{
  "n_layer": 14,
  "d_model": 192,
  "n_head": 6,
  "n_kv_head": 6,
  "head_dim": 64,
  "d_mlp": 768,
  "vocab_size": 833,
  "activation": "tanh_gelu",
  "norm": "layernorm",
  "norm_place": "pre",
  "norm_eps": 1e-05,
  "positions": "learned",
  "qk_norm": false,
  "attn_scale": 0.125,
  "bias": "all",
  "tie_embeddings": true,
  "parallel_block": false,
  "init": "normal",
  "init_std_qkv": 0.0559,
  "init_std_o": 0.0395,
  "init_std_up": 0.0559,
  "init_std_down": 0.0,
  "optimizer": "adamw",
  "lr": 0.00211,
  "beta1": 0.9,
  "beta2": 0.99,
  "weight_decay": 0.082,
  "lr_head": 0.00393,
  "warmup_steps": 246,
  "schedule": "wsd",
  "decay_fraction": 1.0,
  "decay_shape": "pow",
  "final_lr_fraction": 0.0,
  "batch_tokens": [32768, 65536, 131072],
  "seq_len": 512,
  "doc_mask": false,
  "train_tokens": 599300000,
  "steps": 8176,
  "dataset": "wikipedia_en"
}
Each number is 200 + 20 x the weight over the matrix's rms, rounded and kept within 0 to 999. Layers, rows and columns count from 0.

# layer 11 attention output (transposed), 384x192, rms 0.0928, rows 304-319, columns 0-191
227,203,176,215,198,204,220,202,172,195,203,191,225,194,190,200,202,214,211,207,199,214,189,175,190,206,227,215,236,203,160,187,241,235,171,224,195,171,184,176,174,184,222,168,233,188,186,187,232,204,198,192,194,229,194,171,172,188,202,201,169,199,225,169,178,245,203,220,189,201,220,183,195,202,223,199,192,230,196,193,221,176,224,210,176,201,196,212,192,179,174,165,211,185,214,177,225,201,214,169,210,171,184,245,175,190,167,204,222,206,195,188,184,169,196,223,218,199,192,191,168,187,206,203,211,186,178,217,225,200,207,210,211,191,183,207,221,211,193,199,174,199,220,173,203,240,254,195,183,214,183,225,204,192,189,166,183,250,217,217,217,231,250,225,204,214,179,215,219,221,206,186,223,211,202,215,187,219,175,201,185,200,192,185,194,233,185,222,216,207,157,175
174,205,218,192,206,211,206,188,177,168,185,181,214,203,198,178,216,164,181,222,218,202,214,208,193,169,210,201,207,197,181,223,203,185,230,253,185,181,201,207,210,189,159,187,231,201,161,215,197,192,222,193,213,226,213,195,185,212,251,204,158,206,169,185,175,211,218,189,204,233,203,215,280,196,223,201,218,184,210,211,202,227,178,187,209,193,201,191,214,229,201,200,150,153,162,179,164,201,187,191,203,203,155,204,216,189,198,192,212,215,198,207,219,208,247,214,236,211,217,183,172,220,212,197,204,211,152,202,235,220,208,214,205,182,184,208,176,164,194,209,182,186,222,192,157,216,188,208,195,175,235,190,207,212,169,203,220,186,243,192,205,192,188,218,183,206,196,248,206,191,254,163,206,183,225,172,184,189,202,201,185,225,214,198,204,233,185,205,209,174,226,186
212,199,173,174,204,239,184,213,161,238,185,218,182,242,191,216,231,186,219,207,211,215,183,222,221,207,199,215,224,189,201,192,179,189,208,214,195,205,208,171,197,151,175,208,206,192,189,238,205,168,207,168,198,211,210,202,182,240,206,219,182,178,207,219,196,214,232,168,237,234,198,208,165,178,210,168,214,217,205,197,194,158,179,180,211,175,207,196,197,218,194,197,192,236,203,196,215,209,170,191,223,242,226,189,184,166,199,199,203,206,192,256,196,244,212,186,191,208,156,160,180,190,175,188,219,206,205,175,202,181,199,199,200,219,211,181,159,187,211,206,204,220,213,177,209,195,160,169,182,260,225,192,151,183,203,214,176,223,190,204,189,186,227,204,195,192,209,219,179,199,187,223,183,191,189,179,217,191,202,246,193,228,193,179,215,225,194,193,197,207,196,264
210,211,198,172,215,228,244,191,161,187,183,172,219,235,230,229,206,159,219,229,191,223,193,180,195,184,169,183,178,187,174,232,194,185,194,198,237,194,185,213,178,162,186,182,173,222,248,189,212,215,164,186,223,180,173,196,231,216,201,191,194,184,211,208,225,253,174,206,191,225,205,153,200,227,202,218,214,189,233,176,214,194,153,220,209,214,222,209,201,200,205,198,221,202,216,185,207,178,212,223,235,216,203,183,187,197,176,174,252,215,182,212,196,225,181,167,179,196,206,188,193,184,196,215,215,163,178,184,226,164,191,200,198,194,210,216,216,180,199,208,211,152,190,155,198,196,221,217,208,189,195,233,195,221,219,237,170,197,217,204,184,236,206,194,187,185,189,205,177,212,208,237,217,184,174,187,171,206,165,177,197,187,229,192,192,226,194,172,192,220,193,212
194,207,190,177,227,205,242,216,185,222,184,216,227,189,205,181,192,162,201,226,206,197,214,186,198,215,226,203,183,192,206,153,207,232,235,167,175,211,174,179,207,270,189,212,240,187,193,218,233,199,261,160,248,209,201,215,178,195,182,211,193,195,236,207,211,183,202,211,181,194,165,212,230,171,176,213,230,161,222,228,217,212,216,217,195,190,204,212,220,217,225,183,200,214,191,215,161,204,226,211,160,192,164,175,227,198,207,192,181,181,222,193,192,189,185,147,170,202,225,197,215,248,167,200,193,190,177,206,198,165,178,210,174,201,205,216,202,193,174,176,175,181,196,149,202,194,171,205,222,226,192,209,231,196,225,204,226,230,212,188,224,191,198,215,179,146,160,209,214,212,201,217,160,227,225,193,212,187,194,195,187,205,208,183,195,186,167,182,225,165,229,177
193,208,216,181,232,183,187,179,208,193,223,175,225,207,200,209,207,229,246,180,204,163,184,220,205,206,187,169,188,194,229,221,255,220,181,190,194,197,208,214,180,189,225,188,203,217,239,188,213,201,249,207,198,228,185,178,228,155,254,196,220,200,200,197,183,170,186,201,221,175,235,192,216,171,202,212,210,214,183,187,171,160,225,191,231,195,191,189,174,178,200,154,172,203,239,220,216,222,211,188,210,199,208,221,214,169,192,193,191,162,249,237,214,178,226,172,240,231,197,230,169,138,183,197,180,227,165,200,201,197,173,182,209,225,187,210,169,229,215,195,186,195,212,220,195,169,174,184,176,219,178,204,154,192,221,212,198,215,180,193,174,226,195,226,231,195,194,199,204,211,145,176,191,196,234,213,206,197,225,183,130,218,185,182,187,207,212,236,200,230,191,232
219,218,190,221,220,225,197,195,213,210,173,208,192,243,159,197,221,215,194,179,263,186,161,154,180,194,181,202,180,224,181,204,193,187,222,193,184,206,194,159,260,199,225,209,229,186,180,172,201,201,214,245,178,206,194,200,211,165,170,245,194,175,176,170,167,209,189,217,196,177,194,219,214,211,226,230,187,204,190,180,186,220,204,203,196,219,210,192,189,190,174,214,208,239,207,217,175,211,210,171,223,203,230,195,177,203,199,187,230,196,200,183,213,174,204,180,216,210,206,179,203,238,174,190,203,165,199,213,234,186,199,213,165,150,226,242,207,200,180,201,209,185,205,141,194,199,172,220,192,183,255,188,220,189,199,201,246,196,183,228,217,201,232,245,182,172,187,161,214,198,218,209,194,179,193,184,218,186,175,197,207,196,162,176,195,232,204,226,220,208,160,226
226,190,187,181,173,175,228,167,178,220,167,191,174,181,230,154,216,205,185,194,195,223,196,221,180,184,220,182,181,190,203,198,169,178,210,201,225,195,203,184,215,199,183,241,158,206,233,192,187,200,204,232,203,190,213,189,196,216,206,172,187,218,186,180,199,186,212,195,191,211,207,200,226,217,239,160,198,193,192,215,182,209,208,177,202,227,236,211,201,181,182,158,227,189,185,229,226,179,224,183,248,217,202,189,189,192,199,183,209,225,241,213,185,229,174,252,212,238,221,193,176,219,174,198,169,244,177,242,240,200,184,200,207,224,203,191,175,169,207,215,192,200,218,145,174,219,216,186,233,240,222,217,150,208,195,177,200,228,218,209,228,226,212,245,192,197,185,172,216,180,201,185,247,190,184,173,165,201,190,157,207,223,197,169,185,213,181,183,227,202,186,196
140,204,204,209,174,194,229,227,174,198,231,213,173,215,220,224,198,205,177,216,204,224,207,230,245,186,203,218,208,229,228,225,169,164,168,170,236,206,205,208,184,175,207,215,221,231,183,210,203,212,179,228,187,150,160,165,241,183,169,218,170,218,223,185,205,168,200,215,172,199,186,229,199,214,163,186,188,190,177,172,176,203,193,189,235,231,220,177,140,218,211,179,232,178,200,263,202,175,166,212,181,209,182,213,185,207,221,182,189,161,170,211,206,195,213,226,201,246,253,188,212,209,189,196,194,222,208,247,222,223,198,202,203,192,199,230,254,211,230,234,204,179,187,255,201,180,235,193,178,168,158,233,209,214,166,203,215,169,227,205,155,173,175,224,179,191,218,205,174,173,189,210,184,222,190,226,175,173,156,169,234,189,204,215,160,205,210,179,209,197,206,207
224,191,172,193,208,225,197,192,213,173,201,228,174,189,198,202,237,210,197,213,223,194,194,196,185,231,214,189,192,177,155,228,213,167,213,170,183,178,174,210,196,220,224,217,188,250,194,211,211,188,195,172,206,231,165,200,217,187,186,181,220,200,194,173,200,180,237,232,229,224,204,214,182,229,206,207,188,182,180,223,190,181,241,166,160,213,219,186,211,196,211,216,181,224,230,200,210,220,144,174,208,218,217,193,223,227,223,176,212,183,228,210,189,137,156,177,252,195,178,181,218,223,185,233,165,212,169,209,191,159,173,172,229,205,231,215,143,213,224,188,233,197,181,222,200,200,170,273,164,184,210,198,190,182,243,217,193,212,185,225,216,158,170,174,212,182,193,217,207,183,179,189,234,205,195,233,257,198,237,182,174,178,202,214,192,211,182,210,217,188,201,189
163,203,186,223,217,208,190,192,209,227,221,213,179,185,180,228,206,170,190,214,163,242,209,166,209,177,182,169,185,189,159,185,187,210,211,210,184,186,216,175,190,205,225,211,213,238,196,210,198,214,195,221,227,211,204,213,173,246,183,181,193,221,224,175,180,222,214,204,169,218,252,226,196,181,183,179,185,206,179,197,188,191,163,195,212,177,217,209,204,208,184,198,210,202,188,237,235,201,189,239,177,178,220,168,187,187,210,223,206,213,221,252,165,207,214,220,182,197,218,234,204,149,204,186,180,183,226,222,209,188,169,227,182,216,218,199,169,202,173,193,199,192,228,210,188,178,204,146,209,222,188,187,202,204,221,199,204,198,200,153,147,172,154,213,190,187,165,224,180,172,213,218,193,170,219,220,197,242,240,203,182,215,214,221,187,176,197,199,201,167,240,213
210,237,174,230,167,166,193,212,192,156,198,195,183,194,211,202,235,194,206,204,235,221,245,186,214,208,212,204,210,210,184,227,194,174,191,200,227,174,203,190,221,185,185,161,201,241,170,215,231,231,199,185,229,203,197,191,168,198,211,215,190,202,210,199,154,188,198,188,209,213,175,198,201,241,216,191,201,200,196,167,229,209,196,191,209,184,201,164,195,216,204,200,235,232,209,191,183,196,171,191,189,181,193,214,190,192,200,213,223,214,187,229,190,182,192,204,228,190,224,205,176,208,209,200,221,194,223,229,179,225,184,209,192,198,249,229,212,198,177,232,167,211,185,204,175,214,209,210,225,196,209,206,184,207,179,214,157,169,191,181,187,190,182,219,172,188,196,181,195,211,195,191,173,204,164,232,211,207,233,188,221,205,206,196,208,208,228,190,198,237,207,222
227,197,162,187,188,187,173,207,186,240,182,195,185,167,194,192,186,199,201,208,208,167,220,219,170,230,235,189,212,197,222,187,195,146,194,161,224,214,222,196,209,233,199,203,189,214,183,212,232,184,204,182,172,205,225,179,254,189,175,176,242,200,195,179,208,224,194,168,200,203,202,220,228,187,209,165,195,225,175,174,220,187,241,170,176,216,221,279,192,193,238,186,166,195,169,201,186,200,187,177,193,179,224,241,184,197,190,182,186,190,223,171,194,240,201,191,186,237,167,173,203,195,219,181,241,201,237,205,215,199,178,199,193,167,213,211,158,165,211,169,185,210,223,179,211,207,195,165,178,223,189,186,209,214,191,208,194,273,263,213,207,184,250,199,210,223,195,195,183,212,182,172,203,208,245,178,185,206,185,211,204,212,206,233,171,229,214,192,183,181,210,193
188,193,191,164,187,188,178,222,194,166,231,149,225,218,218,191,143,235,220,228,197,192,231,186,237,232,203,202,192,227,161,211,197,199,177,242,205,204,204,224,168,191,203,252,193,159,213,234,211,228,216,197,205,194,194,146,186,214,196,199,193,212,192,238,208,195,204,194,196,229,198,181,213,157,173,183,167,203,224,232,215,191,189,189,183,178,197,216,199,249,168,211,212,185,198,169,157,207,227,213,165,215,196,229,201,180,168,183,176,191,190,240,184,187,189,196,193,243,179,211,197,203,183,183,211,178,216,206,161,201,226,201,217,210,150,191,203,217,176,221,201,173,209,229,161,240,191,228,171,195,196,213,213,211,246,202,185,189,205,198,235,248,196,169,243,198,195,190,227,206,205,184,204,210,178,177,169,205,260,168,180,186,204,201,189,217,198,215,205,226,166,218
185,185,210,217,225,183,212,157,215,202,180,219,196,203,218,188,192,239,191,164,194,178,218,236,230,204,227,197,220,205,170,224,214,217,186,210,226,216,195,223,182,184,208,248,164,229,227,200,166,187,184,184,200,212,221,204,225,191,150,206,208,196,182,218,210,236,164,194,196,200,230,189,183,205,228,148,253,172,191,137,223,201,228,261,207,162,225,198,230,186,230,211,196,191,207,236,215,199,185,181,230,176,188,218,220,215,195,198,211,184,170,209,194,256,210,182,198,172,220,191,198,160,208,197,198,173,207,198,184,214,147,212,152,192,215,221,194,177,224,187,175,206,206,227,192,204,194,209,225,161,210,140,196,234,208,186,192,192,195,182,227,187,189,181,198,211,170,182,176,162,212,214,180,205,160,170,203,170,141,233,199,219,210,230,193,181,178,205,175,239,224,187
188,147,180,204,193,202,209,196,218,195,214,195,203,171,210,206,247,169,178,199,204,197,191,226,175,193,209,205,162,206,213,249,180,174,178,190,254,254,185,203,226,199,231,225,214,228,157,235,159,232,189,181,172,212,195,206,214,205,125,184,197,168,214,174,211,190,196,208,211,211,172,203,225,210,198,186,187,203,198,208,200,212,193,212,218,220,192,190,239,218,202,189,234,201,217,221,215,182,202,204,196,202,178,154,186,181,230,193,204,170,188,179,190,184,203,185,137,211,239,199,214,217,194,202,187,238,223,210,198,238,172,185,185,194,174,202,181,171,204,193,195,229,174,180,233,199,201,228,202,168,197,168,224,216,178,190,206,198,222,191,192,189,175,227,205,176,183,192,189,161,211,204,228,217,243,170,224,188,191,202,180,193,206,216,265,169,208,196,190,204,243,191
# layer 11 attention value, 384x192, rms 0.0917, rows 305-319, columns 0-191
171,209,207,190,212,184,207,196,173,226,201,205,217,239,201,198,210,196,186,229,205,186,212,208,211,178,156,177,220,214,165,228,236,246,222,220,224,185,206,217,195,199,171,208,188,223,158,210,205,190,225,225,206,214,199,202,239,215,218,229,203,196,169,230,160,191,201,190,176,262,198,204,222,217,206,221,190,176,220,187,164,248,244,162,192,174,182,211,191,207,164,191,204,170,175,205,186,184,208,229,208,167,174,186,197,199,199,194,211,243,208,199,177,220,224,238,186,204,258,165,181,202,177,190,188,177,191,201,176,194,200,228,216,199,197,200,181,164,220,177,149,189,188,190,195,191,214,215,216,172,194,199,201,231,184,182,221,211,231,179,221,200,198,200,198,230,189,192,200,177,227,205,233,179,205,204,219,224,193,200,200,154,220,213,190,232,214,182,192,201,199,176
194,194,190,183,195,207,161,234,187,249,194,221,154,219,187,201,225,206,215,187,190,198,160,164,201,225,163,200,213,208,189,192,209,229,196,194,187,191,194,198,182,162,192,197,173,216,167,228,186,183,199,212,202,207,206,201,211,228,204,198,201,219,201,189,191,186,206,177,187,227,220,195,206,192,178,181,196,237,192,220,204,121,184,175,161,185,176,175,179,230,191,195,194,190,209,195,222,177,173,196,224,196,227,190,162,211,191,171,218,248,190,252,228,252,214,211,187,203,154,165,218,197,161,215,212,184,260,191,191,198,210,205,206,217,196,193,182,183,215,203,195,210,216,199,186,193,191,205,237,221,203,172,192,181,229,187,176,211,160,218,219,196,202,201,197,178,208,213,161,227,186,264,193,204,213,179,206,208,208,197,168,196,234,238,208,195,230,212,200,253,213,257
181,206,196,190,186,231,199,225,166,196,200,197,202,220,217,204,187,195,227,202,209,178,223,219,191,212,161,177,219,154,199,179,191,205,218,220,178,219,192,194,196,169,194,201,218,187,185,237,193,191,182,203,196,163,180,171,206,185,214,217,247,234,228,210,227,249,183,230,211,209,228,151,224,236,173,219,196,184,231,186,173,197,176,212,187,199,177,186,184,165,246,177,212,219,206,190,198,152,159,182,193,209,232,201,200,207,203,173,201,204,222,197,200,233,186,165,195,213,194,184,192,206,172,220,197,203,174,167,207,197,197,200,176,149,199,228,184,210,178,201,185,185,222,195,198,204,199,192,243,180,250,268,195,186,222,225,195,201,213,190,192,203,198,204,206,217,218,233,179,195,180,197,202,189,178,213,210,203,216,196,226,188,215,231,226,193,188,193,209,186,195,231
208,182,203,218,228,223,198,222,157,185,206,224,188,189,168,207,209,232,201,231,182,179,216,218,202,191,224,164,165,168,164,202,211,213,213,208,239,209,188,212,211,237,186,210,204,195,205,217,196,216,203,173,179,206,173,194,219,228,203,205,175,174,224,210,234,173,196,227,162,186,162,221,255,177,198,202,220,181,177,206,259,228,227,217,222,211,195,204,214,208,228,206,194,173,166,215,184,218,210,204,153,182,220,175,200,201,192,176,204,217,217,230,184,204,176,187,155,174,220,169,204,181,206,198,158,198,173,179,179,190,185,181,209,215,209,223,220,189,211,178,197,198,215,203,206,194,222,216,212,208,167,197,187,212,254,154,215,203,181,209,187,212,222,187,190,176,171,208,189,203,232,233,174,220,199,206,187,213,195,201,222,204,196,202,227,268,155,148,266,192,191,178
188,169,171,145,199,190,241,205,238,237,184,155,260,207,185,185,170,190,232,172,197,182,217,188,212,212,200,219,201,203,198,219,198,175,197,194,227,195,216,186,194,192,221,166,201,245,231,212,200,216,253,180,194,231,219,169,204,205,184,235,229,214,210,200,160,158,227,213,237,161,176,168,190,174,179,183,234,234,162,225,197,222,195,180,215,187,189,160,158,210,218,211,192,184,214,222,214,242,173,201,257,242,200,223,178,186,212,168,191,192,252,224,182,181,176,219,208,215,205,202,186,141,180,184,173,201,206,190,203,189,227,174,174,228,194,219,157,195,227,180,209,215,217,197,210,186,185,179,203,234,170,186,168,221,184,220,195,192,197,213,217,195,203,210,241,198,210,167,208,233,208,190,190,204,221,192,216,173,179,209,166,187,196,185,175,224,172,235,200,209,219,221
223,179,209,162,209,186,237,209,252,191,182,227,214,230,189,209,198,198,186,235,249,211,181,178,208,211,166,205,183,220,188,222,184,207,201,201,196,172,179,212,184,209,191,163,213,201,216,202,196,216,215,197,205,170,191,222,209,212,187,232,187,190,206,184,191,204,193,223,221,218,179,182,166,211,189,212,170,194,220,216,183,167,213,196,219,196,236,191,216,206,208,175,188,256,185,264,170,149,234,211,202,178,200,161,192,204,190,218,201,165,189,191,183,205,198,191,237,173,234,183,238,233,188,187,221,202,173,245,216,227,178,169,199,166,208,223,252,186,184,230,179,219,239,198,225,167,193,220,185,215,201,194,212,196,169,173,215,213,174,201,217,186,202,211,175,197,198,217,197,209,190,220,179,187,208,188,196,183,203,202,189,214,182,165,208,233,193,195,275,240,192,191
230,168,204,161,186,193,231,225,225,222,183,179,175,219,231,179,199,217,196,154,191,210,206,191,217,219,174,180,179,215,195,197,179,188,168,215,195,150,237,201,242,202,213,186,186,172,199,182,151,214,219,188,188,222,203,181,199,194,196,174,184,207,221,182,190,200,201,198,201,200,209,201,242,224,201,180,217,201,254,209,151,194,232,171,201,216,175,175,171,174,174,139,251,202,209,183,211,198,244,186,228,192,192,217,170,193,210,194,195,247,206,219,206,219,205,196,177,191,217,177,201,222,211,185,138,193,216,186,192,242,187,202,218,216,194,220,213,156,218,244,146,179,184,186,205,188,218,208,213,225,213,266,188,186,207,188,175,213,230,169,241,222,199,208,211,196,194,205,202,175,211,168,202,188,217,199,194,211,191,185,246,216,210,195,205,218,240,198,222,205,192,231
170,246,188,192,183,235,199,189,183,204,219,175,169,201,218,202,207,207,220,154,224,195,219,233,222,176,192,206,212,234,194,231,152,178,157,211,193,234,203,216,180,176,187,210,191,250,167,195,194,178,220,170,204,166,193,210,170,184,216,199,153,201,249,164,177,187,182,212,183,213,186,233,202,202,223,231,188,212,212,202,205,209,230,191,233,232,205,156,158,198,197,176,197,189,213,224,185,222,184,185,160,202,197,188,196,195,190,187,174,156,177,237,223,164,190,181,226,221,193,195,190,194,168,212,217,210,163,224,208,191,182,260,212,214,159,181,249,208,183,223,179,148,165,211,180,243,212,216,194,191,207,232,186,181,209,225,230,195,231,199,152,184,207,245,196,222,248,197,168,177,180,209,169,208,214,234,190,159,205,191,213,209,214,145,206,187,185,238,170,216,207,205
203,171,196,185,211,223,205,212,250,174,146,184,210,161,234,217,225,198,210,218,199,211,216,224,219,222,200,171,167,215,213,214,251,192,161,206,214,191,186,223,245,188,190,195,205,260,208,177,196,180,205,170,217,237,183,216,220,230,166,202,263,196,209,214,203,221,210,188,230,203,227,183,172,211,177,210,186,215,197,220,230,168,204,160,201,188,203,182,227,189,209,156,211,201,192,174,202,224,166,168,195,211,183,234,216,190,209,189,211,220,229,227,168,163,205,231,235,153,183,193,204,179,209,181,163,211,183,191,184,190,182,152,193,194,209,203,187,162,193,211,163,214,200,202,231,172,223,241,158,215,176,168,192,173,184,185,200,188,187,214,212,204,187,160,194,201,219,259,228,256,187,245,180,222,195,210,200,165,189,157,198,197,195,212,165,196,187,239,236,169,205,194
191,204,220,203,210,194,200,215,197,237,205,185,174,172,160,205,187,199,207,219,206,266,217,168,170,215,207,193,201,251,185,218,153,197,218,178,195,188,205,188,178,187,198,233,215,231,194,221,195,206,160,190,228,253,202,192,170,231,178,187,181,174,223,157,193,213,205,180,187,197,209,182,232,222,195,183,242,217,217,192,217,196,217,206,224,180,240,192,159,190,187,192,206,166,189,184,213,173,185,202,184,157,215,220,183,205,217,225,217,233,189,227,208,215,194,196,170,188,200,192,176,197,202,183,169,186,211,170,185,152,156,220,168,226,211,198,200,190,142,202,213,181,229,199,171,226,197,193,227,194,199,220,206,214,223,192,198,198,223,196,158,195,207,197,236,236,205,220,231,224,233,208,178,175,203,221,207,239,200,214,185,190,192,224,167,208,202,210,178,233,217,211
221,229,163,184,173,179,180,211,154,169,211,213,208,223,174,222,185,184,223,229,221,202,191,203,205,185,207,195,185,192,190,192,213,203,174,188,186,227,177,216,202,183,190,184,164,193,198,228,200,207,205,190,200,213,214,203,188,184,222,198,175,203,208,170,186,226,219,178,189,193,212,207,167,205,197,187,180,230,231,165,199,198,213,196,195,190,197,163,214,199,189,169,220,213,188,193,194,167,171,191,226,182,172,218,222,204,185,224,180,191,151,199,190,213,189,197,198,212,245,183,167,233,229,204,191,211,215,224,225,196,230,204,169,197,195,200,218,185,160,216,217,183,189,198,191,202,205,223,209,168,220,210,172,183,172,186,191,192,224,194,168,182,192,210,180,226,255,188,213,212,272,232,203,228,203,223,236,174,214,176,197,218,213,192,186,204,221,203,193,194,203,213
228,213,195,204,208,203,174,242,216,214,196,214,188,172,219,184,201,189,210,217,205,210,192,195,190,195,248,188,179,207,239,210,164,158,180,238,256,200,200,204,181,171,176,170,181,230,200,175,163,190,196,174,175,197,208,211,233,202,197,182,192,189,227,220,217,251,184,215,161,221,226,269,219,185,220,204,178,232,241,211,215,198,227,172,184,182,205,238,211,172,153,221,157,230,182,197,250,241,223,212,222,181,189,213,164,205,198,150,193,161,213,164,214,201,200,187,197,215,189,184,210,204,218,180,228,194,228,173,209,210,195,210,251,196,205,201,134,170,218,191,189,206,194,194,183,176,206,197,192,210,188,157,176,175,230,212,153,207,195,181,242,209,204,228,215,189,167,202,171,163,208,185,202,211,219,226,196,222,169,219,143,208,226,220,170,240,212,203,221,177,191,189
164,199,168,176,222,164,190,171,161,171,229,169,209,195,233,164,206,216,253,150,213,179,170,210,236,218,215,199,225,186,206,189,220,235,219,258,205,200,196,204,192,194,213,219,224,179,206,211,189,231,209,170,195,177,168,211,220,224,202,209,167,216,171,247,191,206,177,213,208,215,207,188,219,173,225,192,194,221,180,218,191,196,182,175,174,179,195,206,185,189,206,204,183,192,182,161,182,212,233,183,199,247,223,190,232,212,208,187,179,224,197,213,179,182,208,197,164,228,186,230,177,200,154,240,215,215,178,228,182,204,264,214,186,224,196,158,196,245,137,175,234,202,226,215,209,190,198,221,167,196,221,195,209,200,215,211,175,203,185,196,242,198,193,211,215,219,183,199,211,192,259,176,179,206,209,201,208,195,205,201,236,203,224,203,185,194,183,144,193,206,188,186
207,191,207,272,221,213,206,206,258,207,160,219,222,239,207,199,167,188,213,175,187,230,198,192,211,175,236,202,216,185,211,191,185,205,190,190,199,241,211,189,223,185,193,201,166,238,247,208,155,181,186,192,166,217,189,221,185,146,213,186,206,214,210,201,181,233,183,180,195,189,212,172,161,190,183,170,243,163,235,166,183,228,198,212,190,183,218,193,240,156,186,200,190,214,223,204,200,196,187,200,234,206,194,217,180,188,188,228,189,192,169,195,205,239,214,160,206,171,209,177,173,168,222,221,250,224,189,198,230,196,158,228,179,216,199,262,190,243,232,179,164,204,234,208,206,193,177,177,236,149,214,191,177,220,268,212,202,188,217,178,239,187,199,209,170,171,220,213,192,205,221,211,231,174,183,196,198,166,204,217,190,185,191,209,191,196,195,173,174,189,203,192
178,176,174,237,202,202,193,203,185,215,188,175,168,202,179,217,223,209,181,204,194,234,177,208,185,180,186,201,201,227,212,223,197,199,175,180,223,233,209,194,227,190,206,259,161,167,196,187,197,170,252,178,183,187,175,196,204,194,201,198,159,176,195,186,209,217,161,212,194,176,162,210,195,200,206,191,204,192,227,211,208,231,246,201,250,223,213,216,231,203,184,177,224,209,198,211,196,189,197,203,163,244,197,202,189,189,196,210,211,198,184,151,186,166,191,135,215,164,198,156,207,234,197,171,232,205,191,210,192,209,143,188,197,205,219,187,190,224,232,206,173,170,208,211,227,203,210,209,243,192,204,210,204,140,185,233,196,196,223,183,181,197,192,189,223,172,213,238,179,233,215,234,248,219,221,235,200,195,186,172,179,216,175,203,204,210,188,213,167,194,198,166
# layer 11 attention query, 384x192, rms 0.0928, rows 320-322, columns 0-191
221,205,208,197,208,220,202,201,201,231,207,213,201,177,155,197,182,190,206,247,211,211,204,219,201,169,206,213,191,159,224,178,173,167,209,194,190,213,166,226,191,242,221,209,199,210,217,178,185,175,179,196,141,189,181,230,219,237,188,216,156,196,198,234,198,196,203,219,178,175,186,170,202,206,185,215,187,225,190,199,185,226,226,200,197,166,202,239,191,187,193,188,203,228,173,192,193,194,187,195,207,220,243,245,173,198,214,196,186,163,198,198,191,206,215,183,199,227,208,227,229,205,208,159,187,227,232,204,186,202,170,175,158,184,184,184,180,209,165,217,224,210,192,220,207,188,179,176,179,223,237,225,207,201,174,217,181,217,260,195,153,171,204,204,178,177,205,213,163,189,261,256,209,190,151,227,189,206,186,222,194,215,194,189,171,218,189,207,216,228,188,180
205,178,200,155,179,188,206,216,191,189,181,180,208,214,213,163,198,203,197,214,194,211,217,188,137,225,204,234,200,182,218,229,192,211,222,182,169,200,191,212,185,220,220,228,176,199,206,203,183,218,168,228,200,194,178,239,221,187,184,180,204,172,186,202,177,207,244,171,205,177,187,202,204,197,174,206,191,213,184,213,230,191,198,220,167,203,246,198,230,203,188,226,163,195,195,184,177,192,177,197,190,208,188,217,186,198,222,201,221,209,245,172,224,198,188,197,179,237,216,200,209,216,242,219,190,190,219,186,176,225,207,213,160,233,202,222,214,217,178,234,193,198,208,208,173,227,186,181,217,198,233,219,219,188,126,185,211,239,216,204,184,201,229,227,216,208,220,186,173,189,180,146,196,198,208,188,221,187,192,233,183,240,190,216,209,210,187,212,161,206,183,196
222,193,202,202,197,195,202,226,203,244,176,217,181,184,170,212,182,178,203,214,202,165,209,192,183,223,218,179,207,187,190,193,183,212,175,215,223,206,220,218,202,211,215,213,178,180,228,217,230,173,202,200,184,188,246,178,241,234,218,175,210,208,201,231,237,191,194,185,188,216,227,201,199,187,206,207,185,158,195,222,222,181,197,215,230,206,188,173,206,201,229,237,227,180,212,275,183,214,201,200,178,176,132,198,214,200,220,173,191,173,209,186,169,197,228,198,187,202,194,201,191,223,182,187,196,203,229,195,202,234,213,201,209,173,201,189,158,206,210,217,192,181,197,192,206,188,189,182,148,212,179,226,176,177,209,195,206,191,244,187,191,206,216,199,202,274,172,195,214,203,173,210,221,215,177,198,210,202,188,224,215,235,205,240,206,203,170,200,194,197,181,251
# layer 11 attention key, 384x192, rms 0.0918, rows 320-322, columns 0-191
226,173,196,230,226,213,209,219,191,232,169,202,194,192,213,186,175,161,203,211,217,142,230,169,145,184,218,219,252,171,192,202,224,208,212,207,234,202,231,215,176,241,236,204,152,215,203,188,202,169,176,227,202,200,217,231,200,191,177,209,210,202,185,214,208,180,227,258,191,179,202,200,193,204,226,167,206,193,181,203,195,146,205,215,217,207,190,187,211,181,183,206,215,203,170,187,202,157,221,194,188,193,213,207,202,189,210,210,199,171,199,198,184,170,184,215,203,216,196,218,172,236,210,243,174,182,188,178,182,200,163,201,192,189,189,201,184,209,216,226,183,201,198,247,209,148,172,179,187,185,183,198,206,206,178,201,172,234,250,221,173,189,217,215,189,185,197,211,183,236,196,198,221,160,176,207,168,206,183,190,199,205,226,172,205,203,256,203,189,178,153,236
202,198,191,192,199,200,168,222,206,164,206,202,220,239,191,210,207,136,177,205,226,174,200,196,187,209,220,223,218,208,170,191,194,217,221,188,212,187,180,217,220,186,186,207,184,210,223,165,167,183,177,205,184,193,221,256,186,218,217,187,219,202,222,191,195,243,234,170,191,186,193,204,224,187,181,190,191,193,179,215,198,178,221,224,224,185,198,202,207,178,231,185,210,215,202,171,196,189,201,190,201,188,163,190,186,157,187,213,225,199,204,205,196,163,186,213,202,204,224,230,179,235,191,183,189,140,186,190,231,209,221,188,208,205,185,185,172,245,215,189,180,191,216,263,203,170,181,165,219,216,217,220,202,202,170,237,207,226,224,194,201,188,234,198,167,212,217,197,192,208,231,190,182,168,165,206,221,191,216,164,193,227,209,175,143,227,160,184,225,173,161,187
239,194,247,197,198,173,205,207,213,204,178,230,203,197,171,200,178,191,204,190,202,187,213,152,213,154,214,178,228,238,170,213,224,203,194,202,202,169,205,198,189,180,213,200,174,203,194,233,185,213,190,221,166,238,170,176,201,233,166,209,212,178,196,214,179,205,177,186,186,195,230,199,210,166,189,194,164,208,194,189,215,197,180,190,236,155,190,198,210,232,208,225,213,214,206,202,206,206,205,152,222,241,152,168,213,217,225,227,220,196,212,177,220,214,204,200,199,189,186,188,178,218,159,202,217,218,211,224,211,220,212,196,215,226,196,227,209,221,197,218,202,180,183,185,223,219,214,199,191,203,214,248,232,186,207,223,186,232,181,212,201,204,206,229,220,233,201,258,196,230,187,206,207,221,178,184,169,179,209,190,230,208,200,203,178,183,187,194,197,192,191,205